From a checkpoint of a small transformer trained on Wikipedia.
Size: 5 heads of 64, MLP 1280 GELU.
Architecture: LayerNorm before each block, no position embeddings, biases, tied embeddings, ALiBi.
Training: a variant of Muon for these matrices, 826M tokens, 6305 steps.
Each number is 128 + 32 x the weight over its row's rms, rounded and kept within 0 to 255. Layers, rows and columns count from 0. The size above them is the row's rms in percent of the matrix's.

# layer 10 MLP up, 1280x320, rms 0.0675, rows 375-459, columns 0-79
size [ 98  98 101  95 102 100 101  98  94 107  95 100  97  98 108 103 100 102 100 109 101 108 100 102 102 100  96  97 102  97  97 103 100  97  98 101  96 102  99 103  97 102 102 101  95  96  95  94  91  97 101 100 101 100  97  93 104  96 101 100  95 102  98  97 100  98 108  97 102 107 108 101  98 100 102  96  98 102 100  99  95 100  98  96  97]
[[114 118 153 140  74 170 108 110  77  83 115  85 189 158 151  79 156 117 169 141 125  82 149  77 125 161 136 185  82 113 106 122 156  48 168 158 142 121 152 143 118 115 145 173 112 169 154 111 118 144 145  97  88  96 145 105 183 102 125 143 120 117 142 112 133 137 175 150 147 147 173 171 129 157 138 149 121 109 108 156]
 [150 164 110  96 117  92 163 152 168 144 138 117 153 162 121 200 145 167  77 126  97  92  53 117 126  97 156 145 126 125 106  71 130 162 151 106 119 101 128  71 122 123  39 106 155  97 146 151  98 171 113 132 107 183 158 118 205  90 135 120 105 102 165 107 143  95 108  84 126 119 156  92 150 116 118 164 162 153 147 161]
 [178 131 128 113  96 181 106 154 129 140  79 144 166  89 164 108 145 142 152 177 160 107  84 116 143 135 126 126 112 192  82 167 179 140 138 150  96 121  70  62 168 136 102 167 151  93  74 114 113 117 113 122 172 153  76 159 103 140 107 129 118 128 154 164 100 165 143  92 116 120  96 110  58 104 100 106  50  65 187 131]
 [144 170 118 110 169  89 142 108 192 170 172 179 127 137 110  78  88 138 130  88  84 106 104  99  88  71 137 108 130 103 165 143 101  73  85 124  86  68 129  80 141 172 170 121 135 102  75 149 162 127  88 117 124  74 111 147 114 149 133 127 152  87 157 100 125 101 131 113 205 139 154 112 155 100 106  61 155 126 130 123]
 [167 160 174  97  86 150 131 115 127 169 102 136 162 104  81 176  98  79 187 137 123 113 138 107 155 146 130 124 150 142 108 154 127 152  74 125 101 122 103  66 123 171 189 139 174 154 125 151  91 142 166 127 112  89  99 143 112 132 144 148 188 120 157 113 121  47 162 139 137 115 136 193 155 108 144 182 113 114  75  95]
 [167  76 102 122 109 146 123 119 152 133 183 153  98 157 150  93 136  97 148 147 178 133 100 103  83 144 152 110 113 130 146 135 103  99 129 117 138 115 103 128 131 135 190  97 114 132 168 126  60 155 115 136 131 132  45 121 163 175  56 156 180 127 161 132 203  60 120 125  97 126 114 167  97 166 125 123 187 157 133 157]
 [150 145 125  65  85  92 163  86 111 143 158 125 102 124 170 127  82 105  72 127 187 162 176 171 116 111 109 118 117 154 125  65 161 146 159 138  52 141 137 118 161 129 175 129  72  77 148 149  97 141 112 110 165 120 110 173 101  50 167 130 156 171  82 115 108 115 170 148 120 131 115 191 126 180 112 121  86 129 133  99]
 [167 132 130 116 155 116 104 127 111 158  80 143 204  81 145 163 141 117 144 133 186 138 116 119  76 200 129 152 122  85 177 133 184 121 137 143 153 164 164 149 163  68 148  92 177 129  53 136 108  85 139 110 173 106  98 117 156 135 160 191 116 131 155 131 185 158 138 150 165 203  95  62  86 115 130 206 125 181 143 171]
 [183  99 128 175 128 154 144  96 143 170 136 171 162 164  88 131 150 119 121 132  70 186 112 113 152  91 145 119 152 203 121 178 104 109 103 174 193 157 144 112  76 222 146 151  91 153 135 105 127 129 161  77 136 144  75 186  39 158 126 101 158 120 140 148 171 109 118 118 120 154  84 113 123 186 139 116 130 130 107  91]
 [125 162 140 154 102 148 137 145 151  84 124 153 150  86 165 107 137 138 111  75  90 151 143 142 107 148  75 107 163  81 109 143 177 122  78 166  87 151 167 196 176 158 109 107 114 127 117 189 121  88 117 196 182 159 120 140 150 140  89 135 126 161 124  95 160 197  88 140  76 158 145 150 116  91  68  81 149 165 114 103]
 [ 65 173 156  97 146  64 187 189 153 175 109  44 130  91  63 121 109  92 101 116 174  59 156  98 145 169  89 102 200 117  81 134 130 138 187 140  95 141 131 131  83 142 163 123 119 133 178  91 173 158 153 110 102 180 133 128 128 151 132  82  88 104 111 126 167 114 141  70 125  82 158 162 121  93 122 155 177 148 157 140]
 [102 185 140 168 111 115 153 170 112 110 111 174 116 104  79  89 102 163 112 107 122 119 109 103 170 140  88 131 177  94 163 112 185 125 105 106 130 130 122 102 106 135 129 125 142 134 130 108 101  99 148 129 121 176 121 116  69 118 106 107 124 153 180 144 161 124 118 108  73 188 108 116  74 163  82 173 167 138 154 171]
 [145 143 100 153 101 191 142 147 155 103 173 203  91 167 126 117 127 127 130 155 109 107 134 170 128 134 182 111 141 139 110  94 150 162  98 136 184 156 169  48  93 134 103  71 139 155 159 121 139 126  77 129 125  73  70 122 125  86 133  96 126 201 100 127 119  90 137  84  77  89 172 143 145 163 126 120 163 166  71 112]
 [156 141 169  83 135 172 141  88 111  53 106 150 147  86  53 163 108 135 167 156 118 104 122 129  89  87 122 168 110 120  95 184 154 106 112  72 189 155 128 141 111 124 132 123 120 160 152  91 119 187  18 128 130 158 206 136 143 155  70 150  98 152  63 126 147 145 104 179 189 133 167 163 119  58 129 114 117 136 150 131]
 [ 46 108 125 117  84 135 117 140  93 145  91 136 144  58 128 134  54 175 142 138 153 171 182 109 166 120 147 135 105 154 142 106 124 170 122 110 102 111  54 121 116 127 139 129 123 147 123 132 168 173 155 124  85 134  95 188 187  82 130 114  74 157 139 130 103  99 153 103 167 143 232 120 114 108 209 179 126 104 171 160]
 [119 142 203 129 103 148 118 127 165 174  67  72  95 154 193 130 101 127 114 168  97 167 141 131 141 103 119 100 137 145 157 164 128  95 134 189 140 176 107 121 155  93 139  87 139 143 129 140 136 141 146 131 128 118  86 126 113 122 116  89  66 181 106 133  88 119  49 101 149 135 153 109 135 132 101 121 124 149  72 110]
 [ 84 135 168 120  53 113 105 110 186 172 125 156 140  96  69 142 114 172 131 152 100 125 129 167 111 176 104  85 194  70  98 139 130 163  98 154 140 149 180 113 144  92 123 158 130 122  80  80 135 103  91 132  73 133 141 114 140 117 171 141 106  88 126 142 161  88 135 200 139 163  54 171  95 119 136  97 150 134  97  71]
 [152 108 169 123  64 140 125 138 130 131 115 161 129 175 109 163 119 183 102 141 169  70 176 144 110 125 172 115 129 122 118 111 133 132 129  78 154  92 130 149 142 106 104 156 145 117 112 137 176  79 179 182  68 128 192 102 111 135 159 112 144 142 185 100  79 152 153 114 205  85 120 163  81 153  90 117  92  96 185 154]
 [132 126 112 135  98 133 153 104 166 132 168  96 122  79 122  94 134 177 143 140 144 168 139 143  96  56 143 131 134 155 110 124  55 164 114 156 131 169  89  92 128 127 134 142 165 127 109 211  98 154 118 134 128 116 136 103 136 101 146 173  67 130 145 151 130 113 188 149 177 110 102 151 163 160 106 110  30  67 160 162]
 [114 161  99 128 172 161 185 169  77 147  84 142 138 146 128 111  95 106  99 140 151 111 114 152 143 180 146  91 201 120 182  59  95 189 126 121 172 113 109  76 164 118 130 126  81 106  66 161 129 149 152  94 156 168  67 165 174  76 113 119 120 107 157 119 121 179 150 124 124 211 162 133 126 119 144 144 145 103 138 122]
 [139 142 123 117 116 100 168 120 167 153  92 137  96 124 168 138  78 117 140 108 166  84 103  94 116 176 153  95 121 121 175 117  80 124 102 145 125 126  80 135 112 132 113 110  63 152 105 155 108 111 164 109  61 133 130 159 145 145 171 116 128 184  88 108 140 143  99 142 136  70 133 147 204  95  96 144 197  96  84 165]
 [140 116 158 110 118 167  78 161 150 122 122  89 113 127 155 110  58 140 170 111 121 122 154 149  58 111 124  88 126 100 135 134  91 109 117 130 155 123 117 104 123 117  86 107 212 183 152 120 108  98 136  83 130 179 122 129 113 174 102 136 133  99 140  69 181  92 156  94 197 128 120 124 191 162 116 103 129  90 141 113]
 [ 99 142 134 125 124 131 119 104  86 107 111  76  78 171 182 110 101 126  62 123 176  79 130 156 148 162 198 190  74  92 110  87 139 163  84 153  65 142 136 164 118 111 143 103 118 122 160 113 158 132 116 127 126 102  81 153 116 143  79 153 127  57  90  91 137 140 107 185 140 119 121 149 143 106 203  93 114 116 124 135]
 [129 109  97 186  88 117 119 111 123  89  96 169 114 155 152  77 134  72  87  95  97 150 160 132 189  80 153 167 157 110 181  57 124 150 115 108 149 149 112 117 173 101 158 162  95 121 172 120 164  94 152 147  90 146  89 175 114 118 142 134 111 110 120 111 145 101 106 165  98  75 141 134 155  95  83 143 179  94 140 164]
 [ 80 161 132 117 158 220 127 136 183 121 109 125  88 147  88 166 114 183 133 147 194  93 159 110 169  92 149 134 173 125 105  98 118 163  51 139 129 160  90 130 139 136 133 128 133  98 152 139 158 107 133  92 148 194 115 124 163  80 121 119 124  88 137  50 143 178 165  70 106  86 153 144  94 113 156 126 198 125 113 175]
 [135 133 148 119 132 110 131 171 110 138 138 169 118 113 113 118  68 148 120 142 176 162 147 139 123  69 128 130 180 165 151 133 158 110 116 152 116 165 164 122 183 148 164  82 117 153 129 122  95 151 145 148 123 124 133 208 148 110 122 100 156  56 158  76 116 141 147  89 169 135 126 137  92  91  90 118 101 188  86  85]
 [107 147  62 111 115 169 134  65 164 163 118 173 108 156  82 141 104 121 143 147 124  62 104 125 120 118 177 133 116 127  99 104 151  76 125 117 126 125 134 125 162 110 127 187  58 125 132 152 130 111 136  72 118 128 131  87  88  82 134 133  37 147  93 140 166  75 158 150  87 160 117 120  88 119 100 106  96 103 144 113]
 [125 126  86 135 167 166 131 113 197  98 128 143 126 127  96 100 147 147 169 163 137 112 184  95 108 114 133 131 129 121 164  79  96 169 177  81 126 142 131 111 137 130 109 167 172  99  73  88 128 160 134 118 156  84 136 116 150 133 149 106 149 149 136 122  98 183 173 123 218 129 146 185  80 218 199 152 152  99  65 139]
 [152 160 151  82  95 135 106 132 107  76 134 123 114 117 153 108 156 180 104 131 146 151 168 168 190 117 126 184 127 143 111 180 113  62 116 167 107 185 105  94 134 139 167 115 128 137  88 138  93 108 127 129 122 161 161 114 135 139 163 144  75 132 155  82 154 191 153 109 124  89 162  72  73 123  82  96 148 139 127 158]
 [106 133  77 156 142 147 132 110 161 165 192 134  97 125 130 146 122 115 157 129 127 196 136 118 144 113 107 111 137 111 124 163 163 133 168 120 143 167  96 111 139 220 154 135 183 166 144  99 112 148 119 199  84 111 101  74 115 141  93 145 163 139 129 109 119  62 120 159 127 100 169 116 150 121  89 212 155 158 108 104]
 [147 134 149 165 130 130 125 136 149 126 124 147  60  65 119 116 185  61  76 142  76 181 169 184 112  96 145 154 153 178  83  81 117 114 103 135  72 145 149 133 146  93 134 131 114 156 162 156 125  62  97  69 103 146 165 136  78 161 154 129 149 138 180 113 176 168 133 133 111 143 146 173  95 181 135 144 157 148 108 108]
 [112 150  91  59 191 113  94 133 107 160 130 138 129 110 178  69 121 153 105 125 122 139 125  39 118 141 139 146 167  91  64  82 160 164 154 151 143 137 103 154 171  25 163  62  89 132 101 138 112  88  81 122 154 108 170 121 132 140 138 126 114 134 143 154 138 141 153 169 133  77 121 104 132 140 162 105  88 108 138  93]
 [ 78 156 162 125 107  67 158 109 166  60 129 138 167 131 136 130 183  86 119 167 131  64 135 181 177 142 124 135 114 109 131  97 102 125 171 170 169  73  80  40  81 107 131  81 225 120 134  95 123 104 183 161 140 130  83 123 146 192 126 149 171 135 193 133 122 138  90  76 116 102 139 195 133 116 170 135 145  87 140  72]
 [ 80 125 157 122  85 164 108 102 127 121 146 154 146  88 127 130 148 148 171 159 108 163  72 153 129  53 107 168 142 133 131 103 130 173 128 154 135  76 118 102 113 156  38 135 134 113 151 135 147 123 173 140 127  99 108 109 114 139  67 111 187 145 159 117  90 103 137 148 167 156  99 136  96 123 150 113 107 112  95 127]
 [126 140 168 108  97 122 109 109 143 102 115 144 164 154 107 179 108  96  92 139 124 156  88 137 109 129 124 100 147 114 174 140 130 188 135  93  72 130 125 116 108 106 163 230  88 105 128 116 136 133 114 154 137 135 161 105 143  50 115 167 123  69  55  85 142  83 104 132 104 160 148 139 135  87 143 134 157 146 159  75]
 [162 134 123 127 119 118  96 100 116 159 111 188  92 192 114 192 106 166  59 113 123 113 131 131 130 193  44 153 122 181 158 185 137 134 183 184 117 153 165 171 125  59  88  92 203 156 194 132  92 147 144 116 116 158 111 125 122 117 113 178 128 123 124 177 125 126 148 127 155 121 108 102 111  94 134  82  43 173 120 201]
 [100 129 104 165 115 130 117  97 109 133 110 109 141  96 150 120  91  81 186 176 142 129 139  71  86 134  75 124  60  88 172 146 119 138 157 184 117 130 150 105 128 166 150 166 158 176 141  83 123 134  82  70 128 127 116  76  93  67 160  93 116 118 104 115 119 115 166 179 129  72 126  91 111  70 187 142 196 189  98 160]
 [127  75 140 111  99 184 153 122 139 185 131 146 127 108 126 141 124 133 136 139  91 157 141 168 162  54 149  88 129 114 149 129 124 103 105 129 146 167 107  97 132 159 154 165 146 111 172 143 122  87 146 163  47 162 160  85 111 122 159 176 109 158 129  99 109 109  98 168 121 154 141 155 118 204 157  95  92  91 115 124]
 [185 132 150  89 106 152 127 110  65 129 163 150  95 115 194  75 145 140 152 125 129 137  96 129  96 118 183 162 146  88 143 151 134 140 133 144 132 126 119 107 105 114 126 119 226 140  50 126 185 121 130 117 148  63 119 154 113 115  79 109 154 105 143  91  62 132 106  99 199 126 150 124 140 128 160  89 161 167 140 129]
 [199 128 137 123  94 226 104  64 100 112 111 120 157 109  96  95  52  83 112 129  97 130 136 103 149  95 141 143 172 100  84 149 144 153 128 152 207 125 120 118 141 134  84  66 129 142 145 129  96 185 120  79 109 123 119 117 111  97 107  85 147 135 111 157 169  99 166 141  99 172 120 127 118 143 187 120 166 179 138 134]
 [162  78  98 114 100 113 158  96 178 172 206 103 112 108 162 129 106 181 140  57 144 161 127 149 105 120 113 126 126 127 147  99 131 169 120 213 135 110 156 106 169 149 128 116 132  92 143 171 138 122 183 108 113 110 178 146 139  88 153  94  96 162 138  95 120 113 170 118 137  75 101 167 135 125 102 147 102 138 124 142]
 [160 106 107 100 182 153 163 153 158 124 141  57 115 120 137 130  86  92  88 121 114 138 157 143 116  78  76 102 162 150 140 119  98 209 160 118 165 120 112 113  87  77 157 175 151 108 135  14 181 174 159 211 160 127  87 101 157 121 107 140  89 139 137 159  89 150 126 138 144 171 182 103 137 113 117 200 106 109 132 184]
 [129 144 168 125 139 129  89 116 156  97 111 136 102  79 119 138  76 144 130 100 184 133 103 109 144 146 104 119 124 108 149  53 189 125  74  93 114 142 158  94 121 157 195 115  54 165 106 144 174 135 114 110 188 139 160 123 106 113 126 165 132  89  43 171 133 130  96 123  79  93 115 118 138 186 184 119 160 141 121 137]
 [108 176  94 107 138  75 124 151 113 110 129 150 185 200 150 151 108  94  73 132  94 155 188 155 132 116  87 121 149 157 175 132 147 113 108 143 119 140 110  78  98 134 158  55 111 117  72 145 110  92 172 117  86 135 180 118 117  98 114 112 144 136 136 104  69 223 108 123 125 162 102 140 175  92 142 167  83 122 189 151]
 [125  94 139 156 137 129  86 168 137 101  80  99  80 139 105 172  95 166 124 142  64 119 105 169  81 163 142  77  58 169 188  91 156 115 130 185 107 178 119 147 141 118 199 121 163  88 108 117 156 199 181 157 158 159 119 195 163 152 107  95  93 159 172 119  68 109  90 102 157 159 151 161 115  52 166 148  61 145 117 165]
 [127 143  49 108 162 163  89  98 117  60  99 107 130  92 172 177 117 124 110 118 150 164 139 124 133 140 122  72 119 104 138  72 119 115 161 189 110  88 172 126  89 111  92 173 131 145 192 143  98  60 138 104 102 118  35 118 180 160 105  94 122  89 180 100 134 190 106  94 137 128 158 128 130 169  84 120 158 106 120 120]
 [133 160 118  98 123 137 124 112 170 190 171 198 184  97 167  88 107 184 146 153 146 152 112 127 114 103 138 119 140 132  63 109 137 125  92 176 117 163 128  43 119  88 105 142 145  98 151 146 132  64  96 103 105 132 118 115 194 154  84 121 126  71 150 114 143  87  82 133 163 103 168 104 129 157 155  56 154 166 129 144]
 [159 139 149 137 156 148 170 146  96 146 133  91  73 166  64 129 103  98 179  95 124 175 104  86 179 159 140 104 102 141 141 146 114 177  97 162 185 134 154 123 153 166 153  96 130 107 135 158  59 105 179 145 155 145  92 152 144 101 145 141 134 104 120 110  84 175  64 128 128 163 129 154 170 112 125 151 154 164 182 124]
 [167 147 161 142  85 122 173 139 131 116 130 167 108  94 174 132 160 158 132 124  74 102 136 159 159 139 225 123 124 176 153  85 120 145  93 111 126 113 134 117 132 105 131 139 106 157 154 114 129 131 166 108  86 112 180 147 109 128  85 137 160 118 147 131 218 174 175 113 127 154 146 181  74 126 151 100  77 133 157 129]
 [104 121 117 119 128 175 186 128 184 170 103  66 113 106 167 123 223 124 129 108 109 120 176 115 102 103 159  86 123 199 119 100 113 127  70 123 168  78 191 110 186 128 120 137 106 128 140 113 188 132 107 126  65 119  61 113 129 127 131 141  72  65 194  94 131 105 156 133 101  92 114 122 155 132  97 113 127 139 195 165]
 [ 88 141 134 135 113  73 125 141 145 149 113 124 131 170 142 145 112  60 112 116 154  97 128 166  95 109 168  97 122 145 134  83 170 152 172 173 147 156 170 128 114 104 148 196 135 114 100 166 108  78  76 167 148 159 157 180  77 119 210 116 154 162 119 134 174 103 171 146 197 160 113 154 136  82 130 160 157 112  83 151]
 [175 156 174 127  64  86 143 125 125 100 110 158 116  76 125  99 104 145 137 162  88 152 144 150 110 123 126  60  95 146 125 106 178 156 138 119 115 172  92 120 134 103 120 121  97 112 162 195 130 147 113 166 137  84 104 175 140 134 111 113  99 115 120 126 127 141 166 109 142  62 144 140  75 145 157  88  98  48 119 144]
 [134 136  66 150 158 157  97 150 163 209 173 123  96 160  83 134  88 127 162  84 100 134 153 136 122 146  79 125 145 167 149 125  98 161 155 173 149 183 148 123 125  47 113 153 118 143 159 197  98  71 140  92 191 104 174 178 107 139 145 128 174 108 145 155 115 127 165 133 124 128 153  99 152 105 100 179 114 115 129 141]
 [125 173 165 125  87 178 199 109 169 135 177 114 144  65 112 122 137 127 171  91 118 127 143 107 130 181 134  97 169 107 109 141 115  77 161 170 130 121 133 111 113 126 133 166 118 173 148 167 108 139 159 125 120 123 108 132 102 180 184 194  88 135 128  83 134 131 149 171 168 125 150  62 173 157 138 109   0 168 116 100]
 [158 119  95  56 177  88  93 132 150 124 123 160 129 159 144 168  93 121 116 135 123 160 129 133 128 142 130 132 172 149 119 160 132 108 132 128 105 177 174 101 152 157 116 151 133  62 120  71 114  85 112 128  94 100 152 139 142 115 120 167 105 111 112 138 168 106 154 120 132  87 152  94  71 138  86 201  62 129 154 100]
 [172  75 144 121  89 108 166  96 121 151  92  86 127 178 157 135 150 137 184 126 110 150 130 137 139 195 157 143 146 141 115  88 120  59 168 163 181 110 136  91 155 155 112 181 126 182 160 144 111 157 115 146 145 169 148 120 158 114 128 115 157 120 127 117 145 108 134 128  87  93 126 157 133  88  50 120 148 136 181  76]
 [125 146 120 131 155  89 135 117 132 153  90  97 138 126 139 123  71 145 176 132 134 118 110  60 149 102 152 150 170 146 138 140 138 144 141 171  87 153 119 139  97  65 184 159 158 170 143 185 158  98  78 178 110 150 110 135 156 103 140  86 179 165 143 108 161 160 125  81  97  94  95  66  94  99 172  92  89 146 143 108]
 [107 119 128 136  89  91 166 102 106  57 109 171 152 102 160  56 177 123 119 166 102 124 112 106 165 162 120 135 213 138 153 139 124 156  44 120 122  82 139 160 152  94 100 163 138 147 185 156  97 143 153 147 166 163 148  92 157  98 170 175 166 199 161  65 183 144 168  96 179 173 156 126 116 120 125 180 171 124 117 199]
 [123  99  97 179  93 177 171 130 173 127  49 188 137 163 131 125 175 140  67 112 113  87 126 157 139  92 122 106 145 154 119 104 138 122 170 148 129 111 132 120  98 123 124 160 138 164 121 203 130 143 137 195 108  80 117  71 114 133  48 132 128 158 125 124 174 127 217 132 137 124 135 106 107 154 114 159 148 157 128 104]
 [169 156 137 154 140 140 162 139 144  82  99  97  90 154  61 155 141 138  98 107 153 198  93 128 106 162 144 127 110 102 122 174 139 118 159 157 179 113  88 109  98 117  81 178 170 147 115 107 129 126 103 126 122 146 131 209 145 114 144 171  82 127  68 110  92 118 160  80 158 178 129 126 106 131 113 112 186  66 138 144]
 [118  94  41 144 148 103 126  72 123 122 103 137  91 124 100 132 141 101 167 118 142  94 183 159 117 139 192 168 142 125 143 145 128 108  85 170 131 183 174 120  76 120 163 104  68 110 129 144  96 120  72 156 147  81 141 146 164 171 140 115  72 162 130  96 119 120 168 121 190 122 145 125 132 178 121  70 117 164 115 114]
 [173 152 157  69 137 156 120 169 132 121 161  63 133 101 149 119  99  86  98 140 114 141 134 128 141 207  86 154  82  96 158 159 177  71 102 154 150 154 116 137 123 124 120 100 121  86  69 119 146 148 120 116 170  90 123 147 122 104 185 151 125  95 132 164 100  89 148 100 133 157 105 189 116 118  92 137 144  89 178 104]
 [101 140 150 141 116 115 118 124 140 128 122 148 131  64 117 108 129 211 137 143 140 101 137 174 111 113 154 129 117 129 175 101  88 148 122  78 155 112 185 161 116 116 105  79 118 103 153 123 103 103 156  90 126 132 135 123 160 202 152 118 140 148 125 120  84 156  67 103 161 159 102 113  97 111  98  81 131 138 138 122]
 [107 122 123 122 131 129 171 131 170 156  56 182  73  86 115 151 140 105 103  90 156  99 158 104 104 123 115 181 117 173 112 127  89 150 145 110 125 129 100 121 128 180 153 100  92 105 128 163  98 200 103 180 123 157 122  92  77 167 115 102 129 183 139 145 153 164 152 152 131 105 177  96 154 129  90 153  58 105 166  75]
 [138  89 102 111 133 106 119 149 130 144 107 117 115 124 158 137 145 121 128 115 169 125  95 120 141 110 124 129 107  80 183 140 107 177 115 127  74 153 142 149 174 110 115 149 136  91 114 139  47 137 103 108 111 152 166 178 137 175 117 113 116 168 153 158 112 163 195 165 133 147  92 175  66 131 137 123 116 170 168 109]
 [168 177 159 119  82 119  67 164 132 104 130 107 164 171  68  91 141 154 124 158 146 113  92 142 139 132  64 147 147 131 104 132  95 163 192 188  90 120 205 153 103 116 186 115 148 173 103 102 137 102 111  73  87 147 174 137 162 169 145 134 122 120 114  83 140 130 217 131 131 120 183 118  70  86 114 118 105 124 147 137]
 [141 114 125  95 137 117 167 124 107  86  97 140 139 107 173 122  49 143 136  95 124 145 132 145 124  95 182 114  79  95 148 180 101 131 102 107 159 147 160  68 140 173 129 131 174 100 119 180  77 125  78 152 178 142 141  50 148 101  87 105 122 180 149 139 145 131  99 143 163 218  99  86 136  75  95  93 184 142 208 148]
 [152 175 115 171 116  62 146  80 201 128 152 102  96 147 134  68  91 134 173 215 116 157 102 135  86 154  73 107 181 167 142 150 126 135 119  81 166  99 191 117 117  69  87 140 147 109  74  80 112 123 170 165 101 155  95 152 118 130 133 176 161 141 139  88 167 161 142 113 141 159 113 154 156 139 167  95 100 133 110 172]
 [112 135 130 121 171 192 100 149 172 107 141 118 172 116 123 124 120  63 173 137 148 176 102 126 107 137  98 108 124 171 121  91 169 158 177 175 133  90 138 141  72 107 147 121 152 131 190  63 141 150 160 125 133 106  86  93  99 121 135  98 133 123 114 150 118 116 149 150  84 132 169  86  94 113 150 136 104 160 145 122]
 [139 106  65 155 160 122 119 186 136 166 144 163 116 107 114  61 133 113 121 191 173 168 126 188  94 113 163 149 197 177 104 133 139 164 126 141 150 175 128 173 119  97 156 117  82  75  98  88  66 145  98 174  72 199 109 119  86 138 145 131 179  81 122 117 135 173 119 167 169  92  99  79 125 100 180 145  31 109 139 103]
 [179 130 143 141 129 117 155 208 137 145 145 144 103 122 133  94  97 143 100 103 161  79  68 128 176 135  88 174 138 141 187 117 134 130  91 139  95  95 112 136 131  74 198 151 101  81 174 136 130 155  98 144 150 161  86  69  84  64 152  85 153 168 177 102 132 101 123 174 125 117 133 155 185 103  88 133  64 132 128 141]
 [146 124 152 123 160 134 130 138 131 130 183 146 110  98 149  92 156 141 207 151 172 157 218 130 102  95 127 157 126 115 116 163 171 146 114  99 112 112 130 113 104 118 174 115 150 100 194 136  62 151  95 155  82 151 104  83 114 126 136 112 131  94 144 108 163 143 123 154 117  92 157 144 146 221 162 138  24 151 155 121]
 [145 172 146 117 169  74  88  81 153 101 173 144 132 123 135 126  85 220  99 115 110  94 158 138 111  92  82 127 129 164 104 127 118 116 157 110 128 127 160 148 110 201 132 146 106 109 145 171 102 155  91 167 191 144 112  90 136 132 127 147 130 107 123 105 150  91 164 105 134 132  97 178 137 144  96 119 120  31 114 163]
 [148 110 147 131 138 124 143 123 116 161  69 138 123 102 140 133 131 114 171  86 184 146 135 217 146 175 158 126 149 117 152  96  99  76  80 179 150 154 149 148 113 104 121 151 166  90 121 129  89 112 138  99 193 153 108 120 157 111 111 169 180 155 204 170 110 137 151 187 114  70 167  88  81 150 143 136 144 147 153 116]
 [ 74 133 147 122 148 157 112 127  98 176 165 165 144 101 125 121 133 104 121 113 158 165 140 152 172 105 129  92 181 142  90 138 128 161 193 122 122 142  87 155 133 146 122 141 153 102 158 142 112  92 113 104  96  81 148 114 186 162  76  79 109 105 161 138  71 161 169 144 114 154 165 141  97 131 136 148 109  74 119 154]
 [202 189 120 142 103 118 111 126  92 149  84  87 113 140 159 138 161  43  91 119 132 125 109 145  80 163 166 150 166 156 123 170 103 131  80 118  97 109 159 124 135 111 147 100 166 149 111  53 179 114  75 185 135 126  90 117 133 184 106 171 124 153  84  92 127 133 149 148 169 167 139 140 181  78 147 166 174 159  95 102]
 [134 168 184 135 159 135  55 132  79  54 102 151 142 191  98 125 117 136 165 155 139 202 166 130 135  77 132 103 138 167  78 102 126  78 136 130 150 157 145 152 187 124 108 199 171  72 143 189  96  80  93  88 118 141 101 158 142  89  65 101 119  85 122  72 156  95 121 124 111 144 147 121  79  99  79 173 144 137  79 157]
 [106  97 141 148 124 174  90 117  85 140 158 154  95  97  89 172 128  82 121  80 104 157  95 105 147 125 158 163 115 114 107 120 102 105 106 142 124 107 162  97 109 106 144 122 139 139 135 124 137  88  57 190 130 101 184 123 120 158 159  64 160 120 127 103 128 147  97 133 112 187 181 152 141  87  61 156 136 149 158 144]
 [140 127 145 157 166  71 157 141 190 121 105 117 131 116 164  75 122 161 104  67 120 170 136 134 155 122 113 162  98 163 123 160 160 108 149 122 131 189  80  82 111 168 115 170 184  74 148 105 119 177 163 156  63 170 119 145 108 109 170  66  71 130 144 137 161 156 135  77 137 127  87  99 110 106  76  97 124 151 140 159]
 [152 154  93 146 130 174  97 163 121 119  62 138 161 124  83 106 124 178 155 184 144 103 129 118 142 136  97 150 159 134 175 153 142  91 129 121 154 125 135 111 129 183 135  97  91 103 155  88 134 100 171 118 115 111 100  96  89 151 102 164 130 174  85 124 170 110 151 101 103 143  44  61 165  64  91 182 134 100 119 171]
 [ 85 134 126 139  72 131 136 128 117 170 141 103 141 118 162 115 130 136 126 131  68 136 164 191 139 132 137 106 122  80 145 112 163 126 119 139 145 116 113 130 148 156 127 137 152 136  93 122 113  75  84 107 132 125 126 153 193 140 153 112  64  83 180  93 113  96  54 119  81 128  91 124  82 194 161 112 178 102  96 124]
 [113 100 120 157 165 104 173  89 110 121  96 161 178 107 120 131 117 132  81 108 155 131 153 124  91  94 140 124 179 123  67 121  81 159  93  94 123  73 120 177  99 160 163 109 104  95 177 101 147 135 152 137 156 108 144 110  94  71 126 134 192 119 137  91 115 201 130 120 147 111 133 178 104 135 113 123 100  96 187 144]
 [151 182 118  78 101  93 163 131 151 139 150 194 140  79 124 158 133  66 102 111 118 153 145  95 137 112 138 151 146  62 135 101 123 139 138 179  93 117 209 157  91 153  64  94 151 115 101 130 179 125 162 147 165 124 164 152  82 147 111 153  96 143 102 122 127  98 140 172 154 182 119 133 107 107 126 123  79 134  87 182]
 [146 158 103  41 128 125 139  65 144 109 124  84 112 132 127 134 124  80 158 108  72 109 119 133 153 161 185 151 173 146 130  45  96 175 176 136  84 176 130 101 172 144 151 153 163 135 178  69 141  98 159 184 180 195 100 105  95 122 137 124 125  95 117 153  72  93 111  94 151  85 152 170  86 218 122 116  76 171 149  70]
 [155 134 124 120 111 122 138 135 151 150 119 132 134 138 151 109 179  90  79 172  76 116 107 126 115 106 142 108  48 108 151 130 106 124 121 158 143 170 173 100 140 147 132  71 101 113 134 110 133  80 107 130  56  91 108 114  43  95 135 121  95 139 156 119 100 144 132 169 102  65 129 165  74 132  86 201 196 142  97 156]]